config.toml
num_key_value_heads = 2
norm_eps = 1e-05
init_std_up = 0.0442
weight_decay = 0.051
schedule = "cos"
Each number is 500 + 50 x the weight over its row's rms, rounded and kept within 0 to 999. Layers, rows and columns count from 0. Numbers have three digits each. The size before them is the row's rms in percent of the matrix's.

# layer 8 MLP down, 128x512, rms 0.171, rows 21-127, columns 0-63
096:479451509471592472491539464496519509559504485551472443531537484468364512576576498476496443472460542546534424510532562479485528463444531454479447432483433468446511424578483532494520456548526528
096:511464424518529504437504549429569510503477501502543418503457512438569489551500554586525538431461523475467525510487506527574493557524554503514606523515419471458396494513550412559492512555546437
104:467477429519541459530558582544465412500430486547501586510563551489548461544483519460453448486418523480518497515489491515553500549445444525453666510564539460512491494600482485505522543503497582
097:517491484565357515575435486522542419472589515488471468453537489509439547531455478474483526419524504408422460547570489506558507428554518488466556447495537452545517550468589502633517505410554517
153:508463483554447543545603436458513603489554582490549592434462471615551464416422506443661444454613483515509500542517545479534427513549500546525558481532448508569469449485412573590468408495537518
105:573529563534578630504457461464495473545538514429481512420536491524507450549502601508524496509488460544558453455490546403530541452416386589458461413492503541531428494491502452499441496440504455
105:473579575503537426556635426536459564505618438487460493503594496457587433471491530454532551494536449444518534472474481508510534498544561428518506411462505511561481484549516553521504486467458544
100:494535514506478575553445528495451483495433474464523464559501521406397483507576427521457517497410516526463381435499509467460475442466495572394477554508487522433486502558494503362503466515564445
101:480529522583348563452533534526573495489493502507564482456477563380632423460469552447480544525519506499445500503476510478520546539503527496525496487466478517487482529544516448563493520521591452
094:529431437552499509512499506489440437463522487491540474582539499555517540498551483574453507531539383456488454546584484566528510479603552470555455490576463440540451495559397391501574551488543416
093:517495529460537538489510449574425506555325484464397520521525532563465521459519422484507526541572512534490487554537500558503505437535581482548509459475561476564566600586587497515541616486491532
097:498490431501446474425549484444422592460514512511493539477530549463546464476414531477518511490524513501508439482467416577553454491445554440546506551481462519485418490450462431530576613490542412
098:498529564495491414445563598521523419393464507522489622439455512469578510422443522553581506529521530482533457507494465503493543501432555469503482494514550508574523457361559534449451469466398489
094:446522453615501523467482489470466548523548531557443505479456475450387488542510509636467583494578462584431499487502529506512424429434554485589463463496523472506555460410525467526449553541469398
106:525476510488539456446568498544512509534504479497498432516413422462456569485411555480500531549548474521515522429532549503415581515464475590560556524563508551529523531547438569538514580517536491
102:555515503455411447340584514500566427478478443407438494450450499411453608526543510458577425459517486427428487439573524523498553438513507410461502527430490583461472510602411425461445433377560522
096:480518508551446509400484438507544428387530495478494471454472607617505491523473531572554538469481462452377558498486424403492517523378485474466528390562412528394466524595341491437453475534530577
098:442476542615558450495431536701436491486539483517561533515525541479473634497497601439530501558556536531425513559500517485464477570582541443516466543521576481449529569572525495507487526467475509
095:508571402435492565575562472518537460480455420450445487656529435426504483437483545515565544458519518551527467527430526480554545365579495494559468340508524426511453553507438591528515503482496456
095:579551465437441473482534486494593455570310504523466524481452510546513507509474618433552470447433571523527518565510465533554469558540472511523567516409492570503533530581438524457469475500587493
096:484446486497472467512552527574479568478534568505452468473531509527569475491514439455455511533544423480527448495445508466477434538486458538555522505510434495571496514562461502474572439467532522
102:483467438439475437443489590405558522483539542461458503399457459513506485469421491459452553505446548521493426434466524491518546490563447555432551512487456476509508467503526395530596529471460433
102:459540484560482526527525471509486610461504401558480444577485497482510469531460494503507541419499537533494483471455467497536476443505517561523532495533477514443537436455381432441549492524573481
101:465513518494491483499473543569413513568490558503511500495532517436501479512545507471493407492553480502507531454517484603467476427455484495493385522447478488454526531545517506472431491508349490
098:541477515474490521515477441584458411399578421516487580399469497486486478363575536486549437535419500472565443498409487523455497516390500585471505487617415529357547592481496494484485470494568604
094:543511501526488554514506504539518487489467417455479461533411532459552489513467375575459496446355530470494484465470537411509476517531480556391532470508515486437582425586434586517505422476540583
103:509485455437485433438501504457557522382443524474389465554470477490441517533450515536485554497548471514536463455458477518441413470523366469446468558451413473417477336584446417501570435468573427
099:439545440462482534472561456464585567499323520435488430467519487436398443579470487433428477452504591450481465531544484479455541525492463476585616525410506479390513496579616422493508597501472505
097:498579607468573515476555533563477431513483502473513518508560499554541545503475626470528481571444503449549486563434480458527546527437555529540525485539440436536461661503404421424505497464542467
094:507569461596523441452576395501555562542557473460519426579508477531454406528442539510527495445522438481535594528482525498484468474509455471552483518550524479456505488465478417551437537414576534
101:538503570576511479444547552482566499590344589533544505499509518433464500551443571520495514526510443472550570545530516529435507555505503472554477440441524464524507501505506500421493458452460482
098:463485559539509561527467494489597556485554538493466399455576602540581447544601433476446548555546468535465541492519452526528396436473470448557486480520464562498539553528504562449485530590415542
097:484448557394602497388435397550455467436422450485471452465509525575440531548572524430543526471438563594508552468455505464460535563425557472517488456430492511520527548582504584489496391511524512
102:598468437447521410455384475508546563461498467461524422469528484489522596500513528497541496463498549563566502586496527474460509552390509583443546468480480524546463484561505490410497407520483507
099:432535559477501434485487453445586522505649469459395431477450512469546492491476513457481497559540518530421458418500412506510580501511515379549490475489536483485454532466412499507502528533530491
100:486450533551422485487527547478428600554520472495493480521429569533372518553537495563507521559490507550468451477509485434484412584410509549415549481462592534417467509556497395556510503526483509
102:489507499430500509412427461501586457484440464493501554473545524524464463548462563552483420432465472538464473433528490457577529502423503567637478423463536433564429430498524491492477520407527511
102:515554515494571449525321512530481565581584446488521473577543421497512568532479455515568556506539533497559574521523573484519650454530523551550540459531532415506507462539526511478490607512442532
092:542484529433491547427453469504462484396451517488451506480610582523509487460585519551488476528431424558458462514466423463527499535492453489563435461515506521531509498485555558465618612554475541
104:521510556553539392587479552487524521614472540521566460485470624505568492526552614517468586601606409516429554509406529468592588479564535509430393443404537591458553618436443540445454525571507482
099:511514536448551562499496484473500516543539560531472480582546435441518505522463486441444522581377470548415511621539490458446549518560491466572406526518529563454558456483555529404526445477423488
102:437510508546481507497531451426478417476612490464500512455395453500509556543544527434466608489476508548549552518495510468502523512524520509586385406574522466495465578581570558503527522489486510
096:489465460565400513528553471584577601563420497522506495437559527533512516471488409485411523531523511490538549496435469490491481465431513456427490572566483555494529574463577594534498500484525485
096:448487462545517486510489505467559482540518555511512472470412515433421449537533470435463523526515483441429539495496510516569518521514479420491434590437456450558466556570450574517509573495523513
094:478449480511456478494489487440519491465535531479485441538454456427527448539447505471526598532603521461512490516517447509437518475349532472487447526426455483486371467500411491514420545442527424
097:530449470496625434439571560606600431542592547498503463443447434485385579487464450494521511518462543509446569527545595446476540437563616337530478469600507488398494463418613562472535527466445474
107:463498465573493487410509408520499471547440418555500465520434489631413436503531430489474488502510542482526475502618468528526425571506456489505527496595526556588462509501498540388495530476523526
098:590493574526563641461478477614555500474497509518543418402549491551481522475507548406541485492597477446461509494552536460494458395553439452473484482602566506464565562538513513559430513520528589
099:525501465465445461459461514558489545532599415482444510526531500533532542503550451429469478530442497517335428548427458545450515491448459578419613590429431548426569554564552563495469486506513526
092:441481404494449536494593414482562546525446464470536482442530535465494526571497466457547475430493562523444463570481529456505460397633431598497480451567548505451512462577510537427570592438495516
100:482561500437515520506514444517517510441483511508472548567448525502491449490455451539509471472647555525540485456388515489394423496436485531502568498475502526558494523499445404545557502502419459
097:491443476533420525393509481448512514468520509533403597442527579521552571563448486545468479528515487473535540550416470495512420497466461521471517516456474543530503509540534572476474506514555499
096:449510516496543497496504505517521586507451505565486514370574551545504488471521620510509521557526461461440602431435425512458516520529462549488534516471514416514474523507443486530452459589400538
090:509552456519556435496435469507478470489612468512415495504510434553435491539441529370413525562525494438469519481526461452478511536520522537510483457577513491526489506477542539587475506470521557
100:390557493460393469567457509390423490434609420480458476511515440421452586503466532591488481430520481504458459434529487503431533408545511548520486484364524451448463455479473379597509488500502512
105:553612464546517573520479532491574445500580557487506506423498474426570483450439554471479507504326503560589464512525526537551410466536459513438517469543562496553539462442500456564487501470431475
106:528451497461590500452499507499476568576550568570484531567515437478535511489562444511556509514523500547483539413467460504582511467500496529476445498507552496593540440547497591464475515619526486
097:492459517455455498484584498420516541476377461475509510540562481529525474411415454454504423537442455452533372427537548591473470406464613477510465566522533443390485529503387542478449482483493463
098:571469470510537443479499568581445644580504445475534646513573468497486397543505393511508520480524533517506468437397470525538534529549519428510519531429531531528493514546478469490575463508480446
097:569557496390565580461499531453507437490450464505505474473524404515444497482544489474559440461606534492473454497536528519420448378531528535439480549423526534578514507520584469442439465374492523
103:491505480493517508529537475496448516612433578481437517471492495575495546527505530511526481487436546556461481499432475512486507577559502502477474529457468438544455415506465574601560513449558552
097:536493520512514457554401503494398388558415456454493498420476496511515485539570583474468565468415356561596547563508494522508450472405419447484518543426531547516451512458437451422493544509416458
101:546490558457533486459469426597508463571402489484531533508539529402660505492479527505490485525514506431537520548564494482393391492540492545520584575544489485573482421467518522486449519417548575
093:496513466569435534514478534565563492577538590514481421439508628451511529551495563516412442492418509522486533564618544502594407581507497506475506467583505533469550509573536408439512424557424423
107:545451522468407464490551444507461558546599452460335533551473396556532486536462477458435505475503530532515500509463493450518440439528376527584434503482447517504447496530495437459525483462607496
097:443455535468598521539488560455490509402556482473507465418497493472519450359589470497558496499604590483545435561491409461484539564484477466459550477502457496481541570478561475501495588476436521
099:524421491446585516600526446531531593593557544512507524525533576517553419458471486435425446526477516489509520456549455503527547421567460421567514538578559547596570472515564467503467412583470491
097:533454405468568486525485496489514363454558403458483439482487469536483492440527487483482457448473486431388448470514552474487556502444501451496606420508525538436559444508499568508472549468520511
117:499448436558554469485532543470517454498435564369490503497616531550436425475488547538489481500509519471546423499438472488605363475548592479469567435470397491435417598475471524493538582528558527
094:465499392491451447477465496599541413460496448508459562508483462442534503515442560486500519503445486506478511459493484433533514549454570532561563566549490491571480478400508385527508451497450494
098:455441516522458489508575465425546478500604502590467514464554548493447510483558426512516508499509558531527526475472416509476374631425508499427536459513424489469504534602498501563535482488492446
099:520498499512479553524439522398464508497565440425532449524460538481456467501490517615533592517489450430497531553415579494486525552573582501470414617483555563515527520543414563531494452486480438
098:459442512478411466478522473541490461484453468532455504528434457549427504465482568487556531455493517556498528493469509544561592434517522383455438512522404410553467535457514470509494417542559499
103:499513419516457501507478575555476653457532434563501503540480538560531456490530459582509540457612516552436546513566465542472537497468432445505493571530556580460593506547558503446450419497424401
093:494586581422483529462566509559489456515527419476522547548486559471453494422493451486494477470532350521504483561500439504562533564483593505435491500477584504413424531501455350479527535553551505
096:430451462525528579562536458485488452439506476520539420563537523489441468503593539499534508441479508487438465441469496527491445521556435560511479542480423486577479506530463531498492508527497453
094:538470508606503521552463480526557505476596497460410524587491524552478401535441517529541484517505511502504460494593418576566486486413515440514533411518474446529476470498426397544493529435445574
098:410486459460547538445481523501517442537394439420494428439522517409550519535509459566462561415436518548503497503416506500526466568493439453483448462492493482463510439445522528486571516528421498
096:481463588517476526542556415482662486519431447491490517459467604530541489513462491517483503445501562481493537445493357509515425495457508487477506439521481444585430418456506464527506488479538515
094:519565454414505423518421586525452484416475442532522465513457530442450469471556590453510491526419501478559457472541377427518567402491421533546496559479558570502472454537452457435473519496397482
102:439382504576484557501594516431513558566500522516565554538537589486518505434487493444631480510497514544530507508529469444444529500526472448488454494553444447584487415434486492507549466488426474
093:507582483527554369444510555445414533608481519502531593489505511437392521506501495639458487482466536485503488444500567583509491508513582563450560605497449441482474560562565457536393501481473499
104:527485535579478441522512436544454487604513464505551470500446523501561513484539524465559552620535557477558524552548539465464523548525487535517432529547525501472439484461543561504549515516513593
095:495528514505473435475477434549458492396458527541429390596538473460475421504483477450419470452403440467584491493464508489481549406560492449438491510499453484574510534454491541585454462518495448
103:560474534509479527419453514494518510544436412516454362482505492434513470498448470462547547484532566536423508501455449503450564489456433511462569544488531537407479442561418407477588456423475500
094:414563513493439462543445439428464594471511543433432517593517556634461489522415520507464467581396434494472394481471515463571433474441421448532447554524478483580455396486521477500434485515541473
102:494377546545416432460449482436551503433546468461507483589475524469513574507500421518462449496571481531451469485503432515585518450458528524558468418532499445464531507498487406551541424494488548
101:526446555477386454461480437540538569583536555500416506520451454442500480512464505490555512556562455538460425460474557406459490496551514452525572511496480513478564487530405536493487523485563502
105:460540456492525479505512485516560429536587499496473623477542392617557475458543449508653583551508559569501500515494463451479494509551497544575487520510448452541487486459563451514496560425480433
100:450481517458464530573529398493498559482490555535535542494448539434479512527601563536532490413552469542419432501489538474487520549463640486462484420479484486542551444562444527465509514516528533
089:560567529386445415535476532546506579475518506537469574465559489611491395452537611415578475478517444422541492556540502497459448497532449615560481486585428581573492552492519528513517464458515501
149:559465515462501500611541528455505494449530527446516489469543508401543574528549495501450570550378466623411388450477513409491533480441427477519487534508566535466521492510504446494537490503511461
110:416529489479550412538476444490577420498561525463480535494554563398508467425532472406566475505460486523506454483501496527499503415607510479478406517532450496632526503490543543469460462494498506
098:524438456555479483468551503478586451531565555470394437499473529475433486477532578528484485482539540492572514636617462529595523490518483546559474477536530556442463491463532449413499489438523442
099:509426466459473447445505550566593399540490586545514530578560464532436561513526564486514518517418549473560423494515520552473482436518534524503482488581529528544521525511493431556504421521460468
110:548488510547416497400514398492441462571421511512503536605477554585441455548466516576484550436551420535477501525556472494545599451517508443457601496529471453464368586505454433490469416466582484
109:487530509513506448467514479479433488529457466644601475503429473577447506528493470534414530536489406478503507535515421597531574542470519466435438558527509526498553466521510470530565518560448474
098:478522443544478492467548539510478552522588507486532497450527507631496494549561520543516517484482547521451462555549575494500528473598579450424549488567608466400489468565535563628499481546535427
100:457482489434545484403466545430515582451459508468489446533479601473474537522419453491396492540564588460575527579547481530539561487457496408508540550481455570511442531540531450510483566494562503
093:526482470524448428514482480486453527445494405470463610441498554562572451479530477575514541482465509576497478530557409494465511520544560527467543506440465527470481509555529416553446527488481423
099:469500584483507553490461501460471496449566486511477521508501510530496550508525527495524547485552465606492537568501507553479477570520488460535600520501498562509510548505516557483478516578519604
098:526509569537582492530562468491346563555533411454523505440515549423465571520542480468424470504606485485488584571571510499435544527465501538440463494461545478489452491596534433493440480554536546
103:556429449485507492460551505554421601476565464504571591532500436453461455489506386462496481373602559464461454548533503587448593470487494556497457564499426478500501495486455566432429545527480461
098:535472528454555526599420511601578443510566556457527523517531477409400514508519459564530558541513514480486511500463504515477441493571361497426527631593563517508574511429483469461485416423552466
103:493586535503542460488493467426492454461461570478410431510468543451463444476556507505481523526338494492535487438476432437430497495558527524491447466480437445480462501510549588435548513479478539
103:536449520517508533498516507479499522526484549561508474487523464560568527516475509482565545522486485454523497477524577470442516485528540493535561540565546564466587530575488543659498590426512506
100:471416511501534545532548540550562461512505538460555505468520544432501530528470494429574552514483485540627464558564480477684569587426511421490484455511517433487465488523505431502527499508513502